{
  "n_layer": 12,
  "head_dim": 32,
  "norm_eps": 1e-05,
  "rope_fraction": 1.0,
  "qk_norm": true,
  "tie_embeddings": false,
  "init_std_qkv": 0.0326,
  "init_std_up": 0.0326,
  "optimizer": "muon_variant",
  "beta1": 0.95,
  "schedule": "wsd",
  "final_lr_fraction": 0.05,
  "steps": 9241
}
Each number is 200 + 30 x the weight over the matrix's rms, rounded and kept within 0 to 999. Layers, rows and columns count from 0.

# down: layer 4 MLP down (transposed), 768x192, rms 0.472, rows 78-113, columns 0-95
# up: layer 4 MLP up, 768x192, rms 0.316, rows 79-114, columns 0-95
down78,190,197,230,209,224,233,230,185,249,191,196,166,219,240,208,223,215,173,254,183,222,166,144,158,176,234,190,148,233,263,265,225,169,218,179,243,175,213,249,181,281,174,233,209,161,224,243,179,216,209,185,169,263,196,176,235,180,208,230,175,214,217,227,224,250,199,183,178,188,254,214,210,262,191,235,185,236,252,221,244,195,150,261,166,249,194,217,147,191,251,120,217,194,143,233,167
up79,306,155,172,152,175,223,249,245,171,153,193,183,230,246,217,196,165,239,154,165,204,195,228,161,209,218,174,169,203,235,200,172,200,183,161,191,169,157,174,214,132,249,109,154,197,170,226,231,199,267,286,182,181,214,141,213,175,193,206,197,223,208,212,176,244,208,197,179,196,209,214,191,182,179,194,189,201,237,265,157,259,168,206,149,219,202,266,275,196,140,224,218,221,187,240,170
down79,191,199,225,165,204,212,178,222,222,186,196,176,177,163,153,164,207,181,137,137,204,212,238,243,190,181,204,182,146,224,248,208,137,162,167,247,195,254,194,197,229,193,178,141,261,158,233,233,215,236,202,200,187,185,189,231,203,198,201,206,113,168,170,240,210,209,193,206,269,219,162,230,200,216,180,223,280,196,200,184,213,181,207,120,187,146,233,211,216,233,220,195,289,199,212,225
up80,244,169,124,231,159,206,169,225,215,185,155,185,160,158,182,156,183,193,197,226,215,227,176,182,211,220,199,195,154,177,179,172,213,203,215,225,185,205,155,146,222,207,216,221,151,185,202,202,202,180,230,197,208,184,213,196,196,194,203,173,156,210,207,257,184,216,202,228,184,215,174,209,200,186,179,172,186,180,222,183,224,201,202,192,197,159,228,232,176,140,235,128,211,198,190,194
down80,136,231,189,194,250,139,208,146,200,245,269,190,191,171,204,186,198,182,198,170,208,206,206,230,189,156,202,217,197,250,202,202,182,236,268,223,186,189,246,172,161,225,205,226,235,237,189,203,206,244,148,176,214,152,192,200,228,149,230,224,216,262,226,172,235,196,224,252,216,218,234,214,180,182,249,212,166,198,209,185,160,217,226,199,255,193,216,193,236,223,264,173,208,221,198,193
up81,241,211,187,181,188,111,235,194,162,204,232,184,190,228,168,245,175,191,181,268,186,245,144,200,187,153,273,145,221,191,167,208,201,181,173,183,177,225,193,222,197,190,242,160,202,153,221,187,190,225,219,193,204,184,196,225,224,194,139,188,211,216,169,220,168,240,161,153,178,177,182,207,224,234,179,188,198,151,231,228,216,191,181,214,241,160,145,183,228,207,226,251,206,195,230,151
down81,229,159,189,245,197,205,180,195,186,194,191,183,207,178,155,185,190,233,233,188,237,207,183,151,167,181,258,176,220,256,212,207,234,247,141,147,214,163,221,206,172,140,176,229,237,191,163,239,193,253,201,199,249,180,212,207,186,177,233,150,221,222,205,203,229,198,196,173,132,208,220,152,219,202,188,185,200,221,170,204,243,180,185,170,176,232,191,161,187,179,127,196,197,197,187,237
up82,191,237,190,220,254,207,175,156,197,207,174,178,230,202,237,223,230,174,126,260,221,225,216,229,177,195,200,211,274,179,232,168,222,235,254,205,168,159,185,141,141,264,170,195,189,227,155,181,183,203,248,173,181,264,157,198,216,232,205,193,202,236,194,214,184,216,240,210,234,171,217,249,207,163,137,202,256,177,201,197,197,170,201,217,172,178,207,181,132,151,237,234,189,175,207,204
down82,212,150,146,162,157,195,196,208,143,238,270,235,216,214,207,244,203,210,164,166,242,151,282,227,204,222,211,193,202,199,237,145,175,218,205,179,221,174,190,221,179,196,257,220,182,173,199,211,177,202,183,201,184,274,220,192,198,188,247,156,133,148,220,160,220,175,195,272,214,183,185,189,190,189,231,132,229,180,164,167,193,208,142,237,192,186,164,189,212,151,231,166,242,194,202,235
up83,228,181,208,227,198,193,259,209,157,213,216,235,161,183,201,158,156,195,207,239,241,154,181,241,76,163,258,231,165,182,227,192,181,212,203,190,156,159,234,167,214,203,251,278,172,218,211,191,163,207,146,246,223,227,146,242,190,183,201,186,211,171,173,100,199,179,172,260,190,170,178,178,231,222,261,155,138,220,188,229,221,235,167,232,193,146,203,230,207,196,164,241,277,208,225,254
down83,229,249,193,255,194,204,178,199,241,218,208,225,207,206,216,237,237,204,214,148,109,145,213,203,223,174,224,237,202,177,218,235,192,212,207,190,165,231,197,181,204,248,175,155,198,188,223,224,270,218,137,152,205,198,220,199,241,162,233,218,142,139,170,175,173,245,242,177,219,188,193,198,301,186,222,216,164,167,142,201,193,207,270,158,152,170,231,187,229,222,146,213,217,245,233,141
up84,211,267,231,154,156,179,238,186,215,229,247,154,190,182,137,201,127,172,200,195,170,137,177,234,196,281,241,207,193,214,189,198,162,203,198,161,174,221,203,202,180,189,201,187,202,211,141,208,177,173,211,174,180,220,210,168,168,179,224,239,248,186,181,167,235,218,184,213,184,243,181,200,188,199,241,162,201,216,199,208,224,169,189,235,180,138,178,189,269,193,238,147,204,259,258,233
down84,192,173,278,138,188,242,186,241,205,237,236,176,160,278,226,211,181,162,173,175,176,181,259,194,237,198,174,223,137,165,167,217,123,187,170,222,182,220,203,179,183,233,164,167,232,259,138,159,179,171,191,236,201,155,197,159,173,226,184,214,139,197,180,232,219,199,241,195,237,204,222,235,179,213,182,174,192,178,218,209,173,165,203,162,157,250,129,206,261,234,177,204,208,221,232,169
up85,213,223,176,196,257,185,228,186,191,204,206,225,207,222,207,230,233,231,214,173,223,182,243,210,144,244,211,230,160,182,179,181,189,149,180,211,202,203,222,243,182,180,194,181,190,211,163,235,220,224,195,171,226,225,191,223,197,178,157,206,243,226,176,145,189,246,224,221,192,232,152,183,194,198,177,212,189,247,176,189,157,193,195,240,222,205,196,222,171,228,187,196,198,195,253,202
down85,178,202,168,190,219,200,179,190,199,203,216,159,259,185,223,237,192,180,193,203,230,232,179,216,228,179,188,215,175,205,225,184,197,251,180,174,203,243,130,159,226,203,230,231,214,232,236,199,211,167,198,234,188,222,162,254,148,221,226,215,193,190,210,187,167,234,180,181,216,217,180,247,158,186,210,184,217,187,162,177,160,204,208,183,183,186,197,161,227,175,219,196,223,191,252,167
up86,205,208,259,224,225,157,176,222,163,137,196,240,136,216,222,196,143,189,223,227,208,186,207,159,198,216,237,217,199,211,237,186,184,188,232,199,173,213,161,265,183,182,219,175,210,178,215,203,126,180,184,217,195,240,129,161,182,150,232,234,235,214,106,223,181,170,228,207,133,181,187,237,176,191,200,228,150,260,161,214,166,259,172,213,211,207,178,243,240,185,233,220,193,189,197,229
down86,160,218,176,161,127,209,176,204,170,196,168,235,230,178,146,131,271,192,187,165,156,230,207,198,210,204,134,145,243,174,141,206,199,241,163,114,168,177,221,206,187,186,193,249,179,225,130,227,211,179,160,220,210,217,242,215,189,221,172,204,225,180,199,213,226,207,207,189,217,186,190,225,237,186,211,210,227,212,271,251,226,207,188,196,206,237,194,220,170,209,185,207,166,240,147,239
up87,172,232,179,240,189,194,193,247,172,152,179,190,192,191,178,216,200,230,229,221,253,206,238,183,154,171,181,244,249,214,235,202,168,208,222,220,154,210,216,212,177,234,156,173,229,209,224,203,167,203,203,299,201,231,190,161,156,208,187,176,254,198,239,171,231,247,187,215,182,187,161,150,158,140,159,207,201,182,220,219,232,244,167,224,207,261,203,188,190,201,242,168,212,149,195,91
down87,197,226,195,172,215,188,184,218,175,248,263,206,220,159,226,162,201,146,211,221,224,197,265,204,211,183,225,260,194,184,174,261,217,192,175,201,178,198,156,179,230,175,215,239,160,204,199,208,160,195,190,200,206,185,157,163,235,198,193,227,184,168,173,201,208,196,226,231,235,176,261,226,183,203,167,201,169,180,225,184,196,213,209,232,214,230,177,223,174,209,222,155,199,185,179,180
up88,226,136,216,207,197,237,233,207,204,203,218,200,219,260,202,195,180,196,281,241,195,180,167,164,220,220,209,187,235,217,179,231,243,200,213,181,160,207,199,166,201,211,206,160,208,188,244,190,194,162,205,207,180,192,198,177,176,209,246,192,192,200,252,218,224,203,202,187,183,168,157,201,202,249,211,185,235,218,241,188,187,249,263,230,143,261,263,216,210,227,183,231,235,204,186,254
down88,228,247,218,169,201,175,192,245,160,200,237,234,195,221,204,167,154,201,229,256,190,183,213,185,181,193,165,215,210,191,229,201,194,240,190,155,217,201,177,162,203,202,254,171,232,147,198,193,215,238,170,203,198,195,206,217,201,217,200,212,259,162,195,170,188,258,203,194,258,171,209,208,272,191,226,247,184,181,208,170,166,190,266,182,205,202,192,237,219,168,200,204,205,204,211,166
up89,221,212,193,234,192,176,148,189,174,184,193,191,219,246,189,203,177,197,204,197,176,195,186,199,194,189,149,201,176,206,210,187,167,257,152,224,189,198,223,201,175,193,148,228,231,255,279,249,207,154,253,188,160,185,219,207,152,214,240,200,207,206,187,218,175,222,199,229,142,202,247,266,235,164,284,224,200,227,221,201,203,143,208,174,253,145,226,208,156,190,171,122,197,230,221,211
down89,245,208,254,178,205,200,209,227,259,175,203,192,201,178,193,204,214,229,230,161,190,209,214,227,194,171,204,166,171,179,186,224,231,229,183,194,195,168,231,189,225,229,186,178,256,194,206,248,175,142,248,213,230,189,203,200,170,242,218,173,180,210,164,201,243,213,149,175,168,247,171,191,200,204,254,214,180,256,237,224,231,190,229,199,183,173,213,249,141,266,156,174,253,199,177,193
up90,140,202,244,199,229,205,203,184,120,186,192,215,209,207,211,232,173,162,159,208,284,162,171,221,193,196,233,180,185,187,166,223,158,144,204,203,146,205,131,209,192,186,218,207,216,208,176,147,225,220,205,182,231,180,221,248,149,204,187,178,192,264,211,193,202,226,162,199,210,135,191,229,207,212,188,180,202,241,202,211,206,171,224,235,209,232,209,188,192,209,187,242,180,219,182,191
down90,181,224,170,212,189,214,158,235,205,149,178,169,178,143,209,233,205,230,182,207,187,202,216,172,208,133,174,217,181,177,133,121,223,137,228,206,237,186,201,176,183,186,210,206,236,207,201,136,202,202,210,195,226,229,193,160,183,233,197,218,211,150,258,187,226,175,204,199,186,181,131,195,169,209,182,197,224,165,203,254,163,166,217,217,206,172,202,231,244,200,200,229,200,180,237,198
up91,193,175,239,211,236,238,242,167,241,238,152,194,227,228,198,171,209,192,206,212,208,193,237,154,156,249,182,251,214,209,195,177,180,249,117,210,180,204,218,207,212,129,193,177,192,200,201,205,198,117,208,217,301,163,220,229,222,204,206,227,194,212,237,180,197,240,204,114,153,230,168,242,202,223,194,199,184,237,222,196,205,220,184,110,199,213,186,196,237,220,202,251,247,190,158,228
down91,161,220,163,191,139,247,216,196,186,229,234,242,234,213,182,183,228,155,182,257,198,184,207,238,202,145,184,262,260,182,214,154,207,232,159,238,210,181,229,233,189,190,144,196,196,183,219,170,148,222,209,229,255,183,216,203,270,146,220,186,216,231,231,193,228,170,207,201,171,213,206,256,144,141,203,146,235,212,194,123,231,188,172,176,203,220,243,196,234,217,220,158,193,205,198,254
up92,171,220,168,165,273,252,137,192,165,161,199,204,235,225,165,184,177,227,178,254,211,213,227,276,244,227,190,213,230,224,201,200,195,197,195,163,170,150,227,213,220,221,192,216,186,219,212,241,214,188,211,176,278,227,211,187,180,152,150,193,181,211,181,206,227,223,123,169,207,198,185,259,184,238,164,211,245,182,187,220,157,187,234,194,258,168,226,147,211,165,184,248,210,200,253,159
down92,198,161,182,251,194,118,188,248,214,169,163,144,180,201,190,161,194,215,195,205,208,174,175,256,169,185,195,190,159,223,181,144,185,252,218,160,172,230,195,163,207,176,197,188,211,197,139,194,190,165,167,185,217,220,230,221,145,207,198,206,174,173,216,168,212,191,142,183,221,210,188,189,200,183,165,186,180,201,188,210,165,126,228,172,199,193,201,220,236,183,190,152,161,187,151,183
up93,174,248,213,257,174,196,174,223,201,151,217,294,204,169,189,198,151,217,192,191,202,188,232,210,236,176,197,142,195,165,150,249,174,187,205,231,195,215,228,205,218,202,191,200,241,178,196,182,255,162,206,192,162,201,184,227,184,188,163,200,211,202,201,207,164,188,188,219,161,161,222,183,222,178,214,195,152,174,246,187,172,225,204,214,215,184,193,202,216,214,203,210,194,135,195,241
down93,206,166,169,176,214,98,201,217,206,237,183,248,191,173,189,195,181,192,200,238,228,189,217,161,176,239,194,177,215,195,185,192,167,272,182,155,248,140,224,164,160,207,175,202,199,211,222,209,206,153,186,195,205,184,261,220,168,176,208,174,196,202,232,189,110,196,223,244,224,166,173,230,162,217,209,198,167,153,177,211,234,199,201,222,222,184,177,235,220,195,176,219,233,161,162,184
up94,189,228,238,208,211,224,206,222,189,186,184,217,176,95,191,243,170,206,197,188,188,146,169,239,231,178,188,206,188,192,264,255,215,230,210,226,164,158,207,185,248,168,146,238,183,205,159,263,207,285,167,173,177,160,196,178,212,172,187,161,158,224,165,191,196,191,198,186,197,202,161,165,225,180,195,238,267,198,196,221,204,194,151,202,209,171,206,240,199,209,203,192,200,157,177,154
down94,189,226,224,210,178,206,137,110,212,234,247,223,225,240,227,169,185,205,230,228,164,222,199,212,178,191,231,232,213,143,209,158,182,207,198,244,185,226,169,209,176,249,215,257,188,149,202,145,210,231,189,190,240,215,165,212,175,207,209,221,163,208,159,148,198,237,197,219,195,200,250,196,183,170,229,130,217,252,210,216,220,211,228,203,209,266,204,194,186,184,239,211,216,192,153,182
up95,206,154,194,188,269,246,219,142,205,202,185,229,190,205,189,228,200,202,206,205,203,170,175,247,170,188,196,249,164,206,200,166,203,223,157,160,243,218,277,206,179,199,181,185,191,183,173,194,203,187,251,253,232,188,196,216,265,178,233,173,240,201,206,187,122,183,223,197,184,195,178,203,147,187,142,250,178,239,251,210,197,152,158,146,201,198,193,249,228,181,229,181,236,183,168,236
down95,210,212,183,247,180,204,260,200,217,191,200,219,200,239,233,199,180,145,179,176,228,189,208,163,209,240,205,245,193,210,237,246,202,225,187,183,143,207,207,204,241,200,204,229,165,228,270,223,189,203,183,213,172,162,226,154,166,197,158,228,271,181,206,191,211,267,138,213,231,200,181,190,251,239,206,163,213,215,148,149,188,206,220,199,216,242,202,191,208,184,173,200,169,225,242,209
up96,184,210,221,252,248,200,193,229,205,201,213,203,211,143,140,224,249,214,199,171,227,218,148,212,207,157,206,183,196,245,204,222,214,197,180,176,204,175,207,181,159,153,225,211,214,211,213,202,186,194,164,201,171,223,198,241,208,200,192,181,198,192,211,206,236,178,182,214,173,195,212,161,236,241,265,189,215,223,226,228,189,242,167,197,146,204,157,227,221,185,207,235,209,189,208,226
down96,252,208,158,183,123,142,169,226,172,176,179,151,194,216,203,241,231,163,200,196,127,199,186,149,213,157,255,164,227,235,158,182,201,224,200,183,113,202,193,249,192,208,219,151,244,226,213,195,181,225,246,181,207,150,226,257,186,215,129,224,205,201,213,218,241,212,227,185,162,177,155,192,167,174,231,164,209,156,207,189,178,233,195,208,236,148,244,198,232,181,209,147,186,182,178,220
up97,201,169,133,189,176,205,174,175,167,154,186,185,199,190,169,211,236,150,186,203,233,208,197,218,207,210,146,176,258,217,171,182,187,217,191,204,201,191,190,158,217,196,172,220,254,180,230,230,215,260,208,214,189,215,184,217,185,198,198,216,229,209,239,229,169,141,143,195,177,179,197,165,207,176,200,159,203,233,182,213,194,229,242,200,156,172,220,242,203,192,160,177,224,207,240,236
down97,186,230,173,183,232,216,209,209,205,209,194,184,175,200,218,229,187,225,187,233,199,208,209,236,197,155,202,220,168,182,184,174,218,222,149,279,206,216,197,205,223,206,224,151,198,202,231,228,200,174,178,187,237,185,163,234,217,191,232,184,218,166,178,193,177,196,135,151,185,216,162,163,166,240,254,181,211,222,182,195,201,214,217,161,177,227,145,211,180,218,188,190,179,194,141,221
up98,229,185,240,170,242,208,205,170,211,222,192,209,197,206,153,277,235,149,225,205,186,198,157,206,217,186,173,243,197,217,232,197,199,193,211,182,160,228,214,183,213,185,153,210,229,191,209,251,147,197,167,230,204,209,206,185,186,192,192,207,250,214,215,219,197,130,229,155,171,175,214,168,194,181,185,162,207,204,169,159,220,239,266,211,258,226,168,168,186,187,186,199,156,229,243,185
down98,217,200,142,228,245,196,197,229,187,196,184,207,198,174,222,200,166,233,231,205,197,206,193,145,200,201,155,196,128,222,223,254,186,231,249,246,227,198,207,159,188,212,182,171,209,138,192,201,208,191,219,259,175,186,220,234,211,168,220,173,214,207,200,211,166,214,231,201,217,232,206,263,208,216,239,218,216,187,170,123,196,159,196,181,217,236,188,199,218,190,199,193,209,159,199,216
up99,205,185,224,154,271,152,252,211,143,233,184,251,177,283,164,222,204,245,207,155,194,136,221,226,189,218,194,208,251,197,269,208,216,257,218,185,174,183,149,215,197,228,164,243,140,187,204,154,262,215,176,197,153,174,157,222,224,215,166,230,202,215,165,195,199,205,203,171,178,235,205,242,233,171,190,178,186,203,194,190,223,168,187,218,209,209,247,218,213,159,178,185,236,180,172,237
down99,216,200,225,180,187,181,181,203,172,170,225,186,188,201,244,138,205,186,229,181,149,193,158,173,191,230,241,194,186,185,169,200,231,247,183,211,149,156,231,188,186,169,204,217,185,176,255,174,142,174,220,223,176,232,184,220,249,254,214,175,200,172,180,212,182,210,158,168,276,266,220,203,176,171,177,229,241,236,179,209,246,268,234,215,167,214,198,200,206,163,185,170,162,183,205,238
up100,225,176,187,174,230,243,185,235,215,203,151,211,184,236,180,176,177,192,202,237,223,202,217,212,199,130,252,129,190,233,158,255,186,164,169,189,188,187,220,220,97,216,180,187,206,126,204,192,183,153,215,183,212,188,229,188,259,154,214,232,208,172,240,250,233,199,198,231,223,202,241,160,177,191,189,185,193,214,224,230,210,225,224,177,191,142,206,262,178,218,200,209,158,174,221,187
down100,206,202,224,241,202,182,203,222,181,154,219,179,203,224,180,208,184,210,171,195,197,191,190,226,229,176,237,172,186,159,243,195,172,206,187,229,192,230,205,183,247,203,178,212,202,198,242,189,187,191,166,187,203,180,178,204,142,246,188,240,181,211,160,218,221,220,182,179,200,228,224,230,216,169,236,206,237,205,223,157,234,187,270,190,220,218,209,193,234,171,177,227,272,200,170,237
up101,178,214,196,128,212,168,242,153,241,222,157,186,194,177,176,143,216,209,133,199,182,181,233,237,192,209,218,219,238,169,235,159,189,193,168,271,179,183,149,189,195,171,203,189,178,160,148,180,170,220,211,207,206,209,210,187,166,181,200,152,205,195,167,162,165,221,199,229,128,160,225,180,190,184,217,211,191,168,198,196,184,223,204,182,209,186,183,193,163,221,237,177,176,155,217,150
down101,201,217,178,225,234,194,211,195,213,218,200,241,192,194,203,219,260,186,172,206,156,231,211,178,209,188,181,267,164,176,247,220,193,192,189,226,178,221,202,151,270,161,222,178,172,144,206,217,195,190,192,219,195,171,225,142,191,196,192,215,206,190,214,138,235,166,180,235,157,206,154,252,197,175,151,154,187,210,200,157,202,208,256,263,231,252,161,124,162,161,281,166,202,255,174,212
up102,194,216,194,177,248,114,185,174,213,172,245,234,227,217,158,204,152,170,140,145,211,142,170,225,246,182,222,227,186,235,197,250,191,182,226,163,191,178,197,169,260,207,252,248,177,212,201,196,217,195,222,129,136,171,245,208,213,192,185,169,206,158,151,205,206,288,176,184,150,180,157,174,199,177,292,221,228,145,197,205,145,220,240,264,188,232,181,195,178,211,222,189,241,241,136,122
down102,123,184,209,190,185,119,152,195,182,161,218,187,172,182,184,223,230,158,182,204,166,191,239,178,172,219,196,192,167,217,184,199,171,235,185,235,178,229,234,234,199,159,135,164,217,147,248,218,213,252,217,217,201,223,232,260,178,177,238,147,229,225,160,200,226,150,145,210,158,189,169,194,232,175,235,257,167,167,262,186,179,182,181,251,92,210,168,192,182,251,163,230,211,189,193,178
up103,238,229,175,195,192,181,210,184,164,174,178,186,194,221,192,152,237,200,233,208,202,195,174,197,201,187,224,159,215,215,245,206,217,149,157,137,174,262,190,187,217,163,225,180,162,150,161,225,182,260,196,272,164,170,215,238,174,187,241,208,194,252,180,183,184,208,185,229,208,220,213,216,225,208,242,195,184,200,174,212,145,161,118,119,223,208,197,210,270,202,223,198,189,160,182,197
down103,187,205,223,188,207,214,198,208,211,135,230,161,161,184,198,172,245,177,195,152,165,223,223,240,202,177,222,245,183,281,202,216,172,133,186,170,159,200,217,213,180,189,133,200,159,222,207,171,199,225,236,241,217,139,171,218,159,179,139,194,245,247,191,223,218,229,143,204,195,230,163,166,209,242,187,215,241,259,163,205,243,190,201,192,222,165,183,201,237,207,203,208,172,193,184,182
up104,223,194,212,196,183,217,262,189,145,190,217,174,242,200,173,159,190,139,195,197,163,177,171,265,204,249,195,154,192,197,189,161,179,234,194,203,247,216,215,239,145,147,168,198,210,205,220,207,149,238,176,179,180,177,211,248,198,172,230,233,182,193,157,181,236,206,213,217,221,198,186,179,178,186,225,225,157,245,207,237,208,210,166,207,233,224,198,238,183,207,240,195,254,199,185,133
down104,204,193,187,207,182,233,205,175,134,221,139,141,192,170,265,232,231,226,208,179,171,199,224,216,213,205,174,258,221,219,212,143,230,212,174,241,168,197,188,182,184,232,167,253,194,155,172,192,221,193,234,216,196,237,208,214,244,229,218,186,185,182,172,159,211,168,200,199,212,188,137,212,188,164,234,159,203,236,184,201,162,213,229,224,224,197,170,208,214,141,179,163,190,190,216,192
up105,148,146,227,209,191,187,218,216,157,253,197,219,297,187,220,194,191,188,197,266,255,243,171,185,244,191,219,187,197,231,220,158,205,135,171,244,255,181,140,172,204,271,157,217,193,174,236,167,252,205,217,238,187,234,232,198,179,256,185,164,228,240,232,183,221,228,175,210,180,186,124,216,158,240,254,216,208,164,203,207,197,216,201,141,205,204,162,184,222,181,228,223,150,230,185,195
down105,262,212,235,238,182,271,217,206,165,204,225,221,185,159,188,166,200,228,160,161,189,179,205,217,253,139,124,248,215,201,220,236,163,255,178,209,148,209,229,225,247,263,208,238,191,195,156,176,118,223,167,158,199,201,184,198,230,126,192,235,181,159,214,261,150,206,227,166,181,182,149,183,232,157,164,209,211,130,224,210,247,222,215,151,209,190,220,177,186,203,178,225,219,226,228,192
up106,200,196,178,171,177,214,196,178,178,230,168,191,186,273,213,219,152,234,262,176,200,158,249,222,177,211,126,198,185,193,234,196,215,191,187,210,225,195,154,154,189,218,148,145,205,265,123,218,170,177,164,149,156,206,195,177,193,235,196,227,226,204,224,231,244,230,157,197,214,162,223,195,197,231,203,200,197,271,207,175,185,169,215,174,287,204,179,197,200,171,203,243,236,220,245,233
down106,179,187,247,188,142,190,213,186,190,186,186,207,175,171,195,190,149,161,170,274,179,170,198,237,219,228,188,199,207,203,197,208,211,233,197,140,154,239,183,198,167,167,233,207,248,198,222,172,173,203,216,177,209,261,240,147,186,224,148,209,200,225,222,189,216,155,140,228,188,202,129,201,212,152,161,157,243,214,191,246,119,233,204,204,173,255,193,227,177,184,173,188,199,174,131,157
up107,135,189,195,229,205,206,212,169,226,204,153,152,202,209,218,183,171,125,184,169,239,245,185,208,224,220,162,238,168,268,236,164,218,161,151,236,280,165,211,210,170,228,158,162,224,222,183,192,188,211,238,266,253,200,256,161,200,211,170,155,201,235,197,196,234,229,176,247,191,198,170,218,210,229,231,185,169,171,170,211,213,183,183,215,202,178,167,193,260,222,227,191,200,174,197,164
down107,191,215,252,156,202,188,219,211,177,158,167,226,193,187,190,181,201,241,214,209,145,211,181,243,202,203,182,202,198,150,256,218,186,149,194,208,234,150,232,170,153,267,220,209,188,213,255,163,155,181,232,196,212,247,222,181,162,206,175,206,223,154,192,132,222,203,210,171,172,185,170,229,208,198,177,219,186,145,208,191,222,232,155,203,181,168,194,189,203,190,274,182,224,221,213,229
up108,251,221,213,228,165,223,170,179,192,212,273,229,176,227,228,158,127,162,222,197,261,188,151,168,210,214,179,208,190,214,223,172,232,193,201,226,193,183,226,201,181,119,161,227,223,149,257,180,233,213,248,252,185,178,179,200,194,136,188,130,237,214,255,196,208,180,199,213,239,209,200,181,178,183,166,182,236,211,190,231,280,184,205,176,236,160,247,222,167,251,217,188,166,234,233,158
down108,145,215,214,216,195,261,196,223,258,176,231,206,229,209,257,171,213,155,253,152,170,202,236,185,235,176,193,199,211,205,215,218,178,201,172,248,229,162,193,134,211,181,181,162,222,169,189,208,165,260,144,253,198,193,243,242,207,172,212,155,153,183,256,252,213,118,211,148,184,182,153,210,169,180,252,192,207,209,176,211,215,221,182,204,176,252,213,232,180,165,189,174,168,167,209,234
up109,165,139,233,186,215,220,158,183,185,202,172,188,171,182,143,183,171,208,181,212,234,191,187,220,170,191,211,160,212,161,228,245,221,181,205,171,157,185,191,178,182,242,194,170,201,234,178,194,227,237,209,232,248,217,129,167,147,197,184,187,246,237,193,168,237,212,163,219,200,181,200,164,196,215,155,179,156,228,256,205,182,222,165,188,215,175,191,196,202,187,205,245,198,168,306,208
down109,222,154,203,182,193,151,168,181,194,229,161,207,194,190,163,177,225,234,196,188,208,207,172,182,188,223,160,223,258,199,237,203,233,201,221,147,168,165,217,203,227,222,243,181,197,189,153,215,202,189,227,153,240,250,164,222,191,174,259,187,203,244,193,172,257,281,201,225,208,203,207,222,226,244,169,233,121,262,191,165,250,231,219,224,216,246,176,226,172,205,205,199,198,172,256,107
up110,221,218,167,195,225,209,180,200,179,234,201,143,222,254,202,262,171,258,165,224,214,212,202,238,171,249,157,186,220,206,186,214,219,197,227,179,197,197,149,238,250,232,199,188,194,202,192,227,199,216,183,144,192,170,195,213,218,186,214,122,228,281,210,160,204,133,191,196,246,251,212,251,160,175,213,187,190,252,150,153,183,225,197,222,184,209,149,211,253,218,185,188,188,217,180,205
down110,204,195,201,144,204,139,219,209,178,206,192,130,227,155,183,190,193,246,238,184,157,208,241,269,200,170,179,215,210,139,217,190,208,144,229,211,214,213,256,223,184,209,214,192,206,216,221,208,210,175,196,194,192,266,166,178,237,184,184,172,207,232,208,209,196,143,171,237,210,225,123,208,180,217,216,175,173,140,213,187,230,239,161,238,191,209,210,176,220,186,215,190,184,220,193,174
up111,177,186,211,238,188,188,185,215,189,194,167,159,242,184,210,246,188,198,213,150,189,176,175,190,216,233,247,224,200,247,184,259,242,182,192,228,239,212,223,168,236,114,219,252,225,170,206,235,158,165,213,180,178,172,194,256,240,241,168,202,169,204,201,263,203,163,204,207,167,151,241,234,188,127,228,194,229,171,177,173,221,197,206,175,218,218,183,180,244,212,268,320,166,173,220,232
down111,232,194,177,199,205,194,182,158,217,281,229,208,243,162,202,220,215,176,146,166,176,193,238,213,205,215,224,214,200,243,261,258,182,219,155,259,235,174,170,208,189,208,175,260,168,224,144,264,210,214,185,217,203,254,224,213,251,221,199,210,162,191,291,246,199,201,183,209,186,173,191,203,173,219,233,174,153,182,225,146,212,162,115,231,187,219,218,149,154,236,201,234,251,210,178,178
up112,220,202,222,190,212,172,207,143,189,197,197,200,189,168,146,203,150,232,238,185,206,222,170,235,182,217,165,228,166,218,188,158,250,207,222,159,293,235,237,188,210,208,207,170,249,161,208,257,243,180,187,219,170,240,219,208,125,184,206,200,173,170,176,197,157,191,267,211,223,187,196,214,223,220,198,228,174,181,226,176,193,220,167,233,188,173,250,192,208,224,252,203,220,183,198,198
down112,131,213,190,218,220,194,162,178,230,205,169,131,197,191,158,187,141,185,182,245,199,208,183,181,140,185,198,288,246,148,196,201,217,207,211,222,229,178,178,182,192,210,235,182,201,193,230,251,223,171,154,198,227,178,205,229,201,191,185,153,228,152,204,196,251,174,189,172,192,222,228,131,193,215,227,256,236,235,183,224,230,227,180,227,225,170,197,213,180,202,210,150,214,252,217,223
up113,188,186,230,201,240,150,185,133,164,237,216,178,250,228,206,217,227,201,230,244,178,153,215,184,187,183,217,228,212,150,197,234,163,198,167,198,184,195,209,205,181,246,219,202,223,246,162,194,216,256,209,122,218,229,170,182,154,215,184,192,201,159,221,122,158,213,236,210,168,169,203,235,192,221,255,226,147,239,195,243,167,193,200,150,187,216,192,204,231,236,220,166,193,195,182,209
down113,178,172,198,176,172,221,186,215,254,178,191,161,216,171,214,185,227,184,229,216,233,213,246,232,242,216,219,212,160,249,133,163,234,221,137,197,193,235,201,167,151,163,193,197,213,236,182,219,259,195,252,208,198,209,182,234,250,159,170,174,170,222,191,247,219,215,230,169,177,236,232,165,198,153,247,193,189,166,226,181,210,232,188,195,233,164,185,239,194,160,187,200,186,172,229,204
up114,190,207,202,179,214,212,231,237,190,202,224,290,257,233,233,215,138,159,167,176,177,206,236,195,200,192,193,203,168,223,244,155,178,220,200,220,158,238,161,229,188,189,221,165,158,214,171,208,207,222,190,156,204,225,237,228,271,202,151,211,236,208,280,251,236,182,232,180,182,176,235,165,189,257,173,241,170,179,210,169,211,184,271,217,186,186,179,179,194,223,273,195,167,211,178,213